python train.py --d_model=96 --n_kv_head=3 --vocab_size=2707 --positions="rope" --init="normal" --init_std_qkv=0.058 --init_std_o=0.0 --init_std_up=0.058 --lr=0.00983 --beta1=0.95 --lr_head=0.0076 --final_lr_fraction=0.0 --seq_len=1024 --train_tokens=112900000 --dataset="wikipedia_en"
Each number is 128 + 32 x the weight over its row's rms, rounded and kept within 0 to 255. Layers, rows and columns count from 0. Numbers have three digits each. The size before them is the row's rms in percent of the matrix's.

# layer 6 MLP up, 384x96, rms 0.301, rows 302-335, columns 0-95
103:122130101177156134101128102062121167107183142144111142154102184152132079108181097147166136149119159097176135080094136101129191180107156088132136076099139169133159094163111102104091098169154121114143139160131155158169096126049148165105127167077138163103102144057164148153143118058139133094
107:138103130115138155165192140111134082143085131187128157081174111217112112147143101132114080140128133103090057129048140116129154136115155106178176139131136107129108116093144121120190127141109143127072189086097169176163140129151182092076141172139136121089129111156121149178108178071127140150
099:101131074183197063087124158089085131149112151133102130082163143148117103106120142164123115109149086152135068117138173105143153122121143152102000103150152136161098130171138134147144105137141118178160139099155094176132128161133136078136119118133107135076090177142102207140126186163115144122
102:118110153177109125028131094134150183157189120137124142152124085169140198086094115129079083127159116174150177108137102084187204130151148109132136155102106163143123136147149128165148102192128181098162114091120144127129112100138119102114067180121121066098145145150104138144165133078114119163
100:122094092174107161104158186115174103141126155109166133124107099085087094119171127124108079117098154051178140108111095130161122074114136068149177083139168153126117097140101115050180127170133114149125059162104104114122085170082136176168116120113155134098080092126134144138174095155118163174
092:170089098139135182160073137093169127078124128116126109175170130133123077159197078163109116149127131089162111131187105145123069079192099122179128119148119100117139101167081094152091119062151174142152164162050135123100142195111143126136152088141135111176162102149120132154097098148140108105
105:144080112098098103159152110083044106099096130104127110101147122096089102124092112171176120153156173158169165109138162105119080120118181096142151153131113164153133132123139091153090090139125197063146118151105108166147092137090103146168186157142109138135060110097098180097123152172209156102
113:185097132137139169132158112069167136080143135059104100068170137161098141106126192106092100124111139193087112141128130133181103181090145166090152135130116187121130156169158100169163169104075204118106090122096100164149100154120080137154175153133125116106145112147117122126113063152130118180
105:109098090141161158116105121127170162134143137045211136134097189150143163158110177127098127144107146177150106099202159159097151110150130093138112162138113077032118130136146132099126126126131108152161140135106126098142095132143202170106123114181123132119136159140099160102140109068054149068
098:164103090120119092075087122137146136082147111112123160091162132135104115169164055123132098135104118182130063167200124143175161247150120078087098130154131126165115143105186114148173134162140122140130162139103118077124118118175151089112091124132125187126105079144094168129139105165100146113
104:121157108140150161144175119148124179136136154133117116122124072118093097121142158126176116133071134144104134156132105144098089194112107089132150128110129102148106134168073114151109149170133146121147145094108063155095072127174152039218117058164133142075127107090129150187097137164178190115
084:117122145190127119113085133090139145168150178061133130101169145067160111120151155104055117180083116161092096172068129113173140154160124087123125136118110079121117098179107123147091205133158178078110143094104167117131161112170123122154111139145191126137162167124166190138161149178137146143
100:069142160112105184147129150077137166144111072141062141128128175103174106088154158106103192142090137134136111077100080135093127088180135118125144098126152125123140089121127164126159154118150147145102109120110058169068116123118157095113128124090109123140136147105131122157069235123119213160
095:130071185144198138068172167138145162169122140088112149118137132152175128154100063171113130119134134134134109178088132110153121153112136145127205117170156134087128177080097106133132153138214142084117145109072143173109120083079109142090131088097154091081069153145135122144069155139146135120
103:168134136090156139133115100096083185146177171137143162151176140118103122171122095102123088152118135134121108118079159106132075118045107083108145156133085131162094103173154166149128123170108147140058137077099104125165101147144132106051093122098147113092145099138104201168095140076184084157
099:131134109097105172193101158084145154126138104101204141085132135108198144154113190152166113110129158151133138143150101106153118119122104141138073110094160108105128125186119121153108118126143083165220133133085045067166098144082112118117139112122059094102167130113127182078156141113113123171
092:164105080134171156141111140070173135180081131146170124095100070115120140145125145131150126147116168139173158152128143062160132125200222049126122117111093184066168112139114086125144134175087113095147142057139086126120120144140101148146111129088165156185126132112138112111172100134162113113
098:195106130133090136116109126131194121100177143134155129149116102076132062140147158114181139129087122113140161105114116117112110108091117140167093150144118123140122118141151116191153121134136124093167207153120103110154176171027071124106154062143117104133167073104054163100123117105110084078
099:175134100115127216125126037139130149137138116138099140135195122121118143136091212092091157137142142132146100124129128149131078114160181154148126113149117092094083107103091072128152149161116120179202096094104061091108084144095125121143147130113083095126143141163187086075137130073139138133
097:094167100088136080102103103088173112107150143140141182125141102055165159136123163120149130107145162108092135052094116192190134120145105110159156169072073151172130108153147091137189179073118170147146193087135135125138149138116126116106129151170140134148168117096081083138169140119147181099
104:135094076145157090117131175119159074082107152164128181134092100100148149083113131083108126105163097155092146134165135161147120088143179142139107128120091189127127142105086123104152147152118201187086222149075115098128105139121140113148102121129093172111169090128102209152126076122093140177
085:165130134101128138134163128091146123093155161065095121111103117116213136154159097135106120106139138163149130125138095109116085109129091108102101214175135136164079092127193153134139116127162155172145193067139117103105146117185078173099120142101070123094172080098129082099137171117192112161
102:141110135162080129122107114078184114157129135069127133140133161163118075127076149150100139156149130112055118106142221166122111106094101101043121086134178107130063136124194157105161135124127152123140122112122135116115107113127160094165135142134117129127162079158153188047087170120187146124
104:118135137108050152135117129114141117105080160106060093099103140125160092071190099105153175172157172167169100079190128078105108083129132122158149159136155111130127116083109156111090139104140177118160134155092116164148089164125176133125135073152106168121101130109097156206163124197128107164
091:102060168132103125099188096182108115120181140110124106072092107078146112165176128140158119131125132159085087150112170183155116135132131141047119133107128094093138158144129142106171177113171129158112164103212131094106166180108098114115112189147138125092158172118153126143105114052108148083
090:099123162138177112126089165130175166100109130105128124135142083126130095119136169167175156127099133150072151103124062182088065152179174131150141116119117118088143134132110150164151139097128117122148115187151098137107161116092132089050087102040123130070201070103134107114118171158112101164
111:167134103130186095130110135079165126116138150136065069148058098148145131119165131171119065091147153158133140120122113128117093169114207116154143098072186103119147187122107129107138103155181165051145176148066135116163089116119128158130128081144175177096146120143105116135103125130121197095
113:123154192131103108133133144145138091190121072152121176135143136200064115119128132221139128116118130147153089112131145186115142083100124090181162198110132131092065140132135196139122141088158165142104122117101089127139140191118116134122096100077119096145114085066062112134127117132146177133
103:125118151193138117159126085128144153113136120123128103132169063158151156131147131130138145100148137153124130100099169127127140121129049095127161091168159179119086118175145056185109130160089160116150152117167075124107128070091083084069068164154124190073082111116089179127132169075130107141
102:091162138172135105080066112137182118117143142127112111158106109177126106126045193178160128158031163179142118168060169149138138132122111118125107150099141110137160088142148120166125132111105083131151157112158144079132067116156115135167168099068122108158104148130095163099061107132119109165
093:167105142124158158146137099084077163056124126102101113109198149133121107133147127121134080124152190117121166140158147175135128124175170115182132129120142105091143146140147098172079184168157137056133142119109139110142124132172183156122085126057084139121076174077165060089113161110159104100
089:151149170090089110118107107175090094142140112124176168181104163188044133133081117209135108143139106169111115143114187151141097101176155126098114133141124124153127111092120180122100156057106061127127156146152083150132138100119149158069111122119088164173142174169112129097127096161073165121
109:150113133144132161165078079128085106094155157154138150103150174157080172152133170128187096117199116163157115102124181156129188155081145084141165111065122159125115133139099093133126136166143145148100075087098090137087100095115143172102077105112116105104097123079107091066175160164146175092
097:180192169118133143088163136118136170134117137120149196177136085103172078096132101163121134117112106049092110125140150115135153118152155103144136183140136127124168218060180174157128155087120132055157097150116092153092111105144120125100071127082101120127102115095121097104110069166116109132
# layer 6 MLP down (transposed), 384x96, rms 0.29, rows 302-335, columns 0-95
101:115137105085105148132024092181195136075150175095130117147128116131090115097135129095145095163118130159108167169150151089142142121173088138130119126110087126088167083122109069179109110172135149091098134129093164107173125087166112176167093105164136100145154094090092117156053164087147141135
106:114118107138116141085242140162158117176113175161092104163143134092066103128134164163099111135139139131124113160092129146145204126110079060120139096116108138101134116168166217182126111111119132100163182156107131154123154140077172168080102146114150160085140111084135162094102136152126152129
089:145133116155097135116118100112177161125128125111148161121129145117181103104095122099134145085141048139107134172039087149105198078133101106089173124110093123156164071122190158128122103130182113175123184139127144086132138147146147124099162112118156114090107110177126170084178151159159169207
100:154127116119111136152061139107099132187111090146143179168104139076156065113178160116109170093115156106118125144122119148110097125128104198051191116167148137110175126121128135162087166079125126157059121144164155119142209119105176103173173148095155098123082118127112136141124081162149166167
089:090153126107159154130094136159149078122076107167162223064113131132100117130112160125154156106120083097171123118093131174150193137080133143160102157083112116079133144145161129121059181089124102178122144156151151157115132174085086080184132123158141079143143098110180093121126105169117094168
102:132096044171099071177170067158189073095154208143076148130152090110128123082121122138141106147099151152090116130158127154148085132198125160119089121112114129136076148086151161058145111140109143126162135111066115111139168118145169118112137148116115158120152109086117110110105121086095130058
093:166107119118102157087079088078163115152191117109110082142128112118182126101119125147080117147176134113161163183157147099144120138098092126100148133131129143105040109099170122115161100098172097153092101131099088143147187158206110199111192117130124108085141130148163180137144172080112102159
116:114069153131150137134100070171096098144180149129146119216168122145131107133085100166173135147183132094143058172142155151092125126122151178162087128130123094088159134108133182103157123163114094131135119111100109115110128131107155081078115113163106074143108079063139153161124125046102091075
109:119125147124128086145135179177142126087089100175145138113179148148085097155106071151105115142091103140110126123095114212155163102138087122132119096139121133112057098112129160065121109081124100138162172117190161132077054147112055171103111134167156178140168071132089159145127105150125094131
089:119130108147139045061173133140089176162175082140157130121139143171091136193130108053160091095120131158145104149144141135109106140124151125116092105135199133107068134141163187152149125138138114119159111181189075162076144124127185180100123140095090140102183147105132127132129095141130067115
097:136094149113084167109105152145159078142116040108095070142152101128189138135171163159114135136157082085094119157173124127137076106142164088144140131125138144111104126091172171086135174130110144181136118125114126127166196102169110169103092142097080192058135164124158193118187130119126140133
087:105095152097118109136133122159138108134176089122123087166059172124132180137111110131137156075158145159117104056130137121108143139145148160117133108156093177101188145115165138121158144133125165188172148135110149150181169129142174153133120162097141124187130081193150118146070191045118075184
098:100107115145114099131126169129164152112087155106135148141116118128091055136103116113134099152125175112126119124213135116164131156096181142133077067142135121087050102148190132112154121089110158157119099075118114173123135127184143177075117079165091155121088106076160098132189102103163174076
087:119160086163110150173116082165139084115079136153136169122141080129159102085158158090159169170090044164062111089159098100122085089092092094177173163107104114131104073152133136115119171123110101099139091093111084151168171143117079120091152144104119118158169064120139097106168140109111129145
115:109135113099142097163130146127105132080101152170093046104135173106118081108120125131160071107153116128143108139078119145116117136172134144137143109118133138173109142138161081156177138085093105143118134066175108095079093115127146137076137152161090168118120010162096180132149157110180178068
097:079146092144093131106117176122140119163079147151122112147192106149140119117159075068152157085071149038119170114153142139126193147193089080066176100148083088134171129069121108128105089125136116143097143122184161117162117078150104118166148131119130131122162139155098128178170154134124154151
097:107088132160155083223163133125128143166098096145076059089161163190088110101086138128121127115129150142098127107061171055210117139169108139143157133143136099191073101115101128148129090071115148111103090082127152122108138091102135087132116134111134121139202111163116136140097124130119123101
097:161136122146157078085118075135120166137106105137122118117105080170128175113099067187111122191089106126138098148117157133177120164147062114117137192076156083140128190152126076102107122140070098119124136089066087139139112115132127172140121206134130172140079153191109113120079137172121114136
093:175092184104131108167118151139123113132148146115088129105146114115078113199183051144165147140133154084125130125155145141113112100122083113109138138192116149056124175180158094138106096102138147134100131125173147163211185107112078156168081118140177097115149107133144198121132154146070140167
084:130143126119108168125144149151118128129096113122175104129160152172176180188122100109091167058154080103151139118224114140127181116112132098096193078123137107115135199119067104160142077111115137136082144170167079113099105137129102131042136087117117144117120111147103148144080135155077156147
095:097141118148112135134101154071100140083118126131179116130116117158092135138131120163087138185114119113139075118083123124167138160101072137175137146181129094119131090110141097052114061131138103176202103175183125117071126155136159100040073067134120125127078132097148181145119114081143121127
091:140123132150177146104121090198145066128103129168179101163113151096116160169099173125103107117113145109104144090099164112210212149120201118172167114169128121092169173143103139135139109077126114086114126128176131130147108114160152098100070173090165151155123138202149107113118142125152108177
094:146105117124120114187132159147117136129169136079115119138118150128160073097107186111117141106086167136155144134138109106164087127201136146098047137152084108119198115141154101197132129078112068129067089165127092068171145169154155117116057097132142183113113197163159115150143102122130133126
101:089165075100149111108076116169149114081119052141151167137098188167140118104163118114097094097171128150133133145116164135134119122146096136139075087081182123116149127121094058140132095174166129114118112119175191153139135087154096109130066137135179106104156173128104091071126163074110058105
089:071127099084117154139129103162114125176145098133146139146096151109156074069067156187106173091120153186120127093105144075073147170095113141128102160157132176075103156146123089196129138104130078155159153157110116145133130137080072126127094142105093106153079116081182153136089155162110065118
078:130191148142112121085149143127059137150162163135141080054118205170121150104121109096048086101114110179098118135122187056148164115077155129142109193138166158152148109137102080145134131092069107143117081126131131181122108111137123162128138183117099091160105171150092118111133124118137142171
094:081189209109054159110117085126104095097091129126171114097173151135186119145064117113088143101108164128142158131157131101145123089135120114117120110148126193156124121114139129115119123134174116178164090116194166136188108155068122139132108166098092118171119113050113164154182086142144157157
109:143093164146085107089156136198144161064126147089157174123138138166071137108070145111113138144148130126100160131080191135151104115130135165110164169078101119153101057113145085136136176150149126115147195164125133023068091124093147111122145088100150150156146126166100115158152140136142158092
107:100076129151168146118128177147185164124175134110151161082106137112154111117140087160196076147067173146154203100084128121127108142193132155143158186155106131103161163123105122126153142126140102110140135164134112084083154154103123172184144122130128065153130122142185083172136049137092157103
100:133130106096172116118191118156159165133115136109163107117115128172118155132161151173130142071162117128078079056173087183178136131146174154193113211098122173075144092143065090075130142133098149082136101093090153108103092129186131152166114119128155127151132102119093098104102110089122114157
097:104190142148063100109136123128185103193103120124126067122114109217167127188116173109093155078099133141129131161132134097123134126131144202108129138122104108192136084158111183105145086120109159149068072140154144110167086136176160120113127073126142117154083144151136093074168104145152146121
087:165089080172097137121156097107100155121122150185078100152049158170126157100159112098130191115103176176113116095158113132188079150133101150055150119073102098107128118129055150149134174150117122098125174083129142099149171097106098077108129180134155087125108174160158136136161154139160123132
103:105122057118143190122100128135116109138125109115122118119132134056109089096187102153134120083126212159184130129143097103130113117138063138109103095167085091164156126093129119130089125108128132125136213193098105098130150149155098150088142120112140113120113176108073133095044078144170150184
108:148171134114141179105172046124110124161140120164192103165146130134138093096121111145095136139115105061100120188153110100059103147131165065094109116142091100137103132136152148218164145118177142114166149137074139150113137140172150136161132174164157150158128138132153135203122158121187070121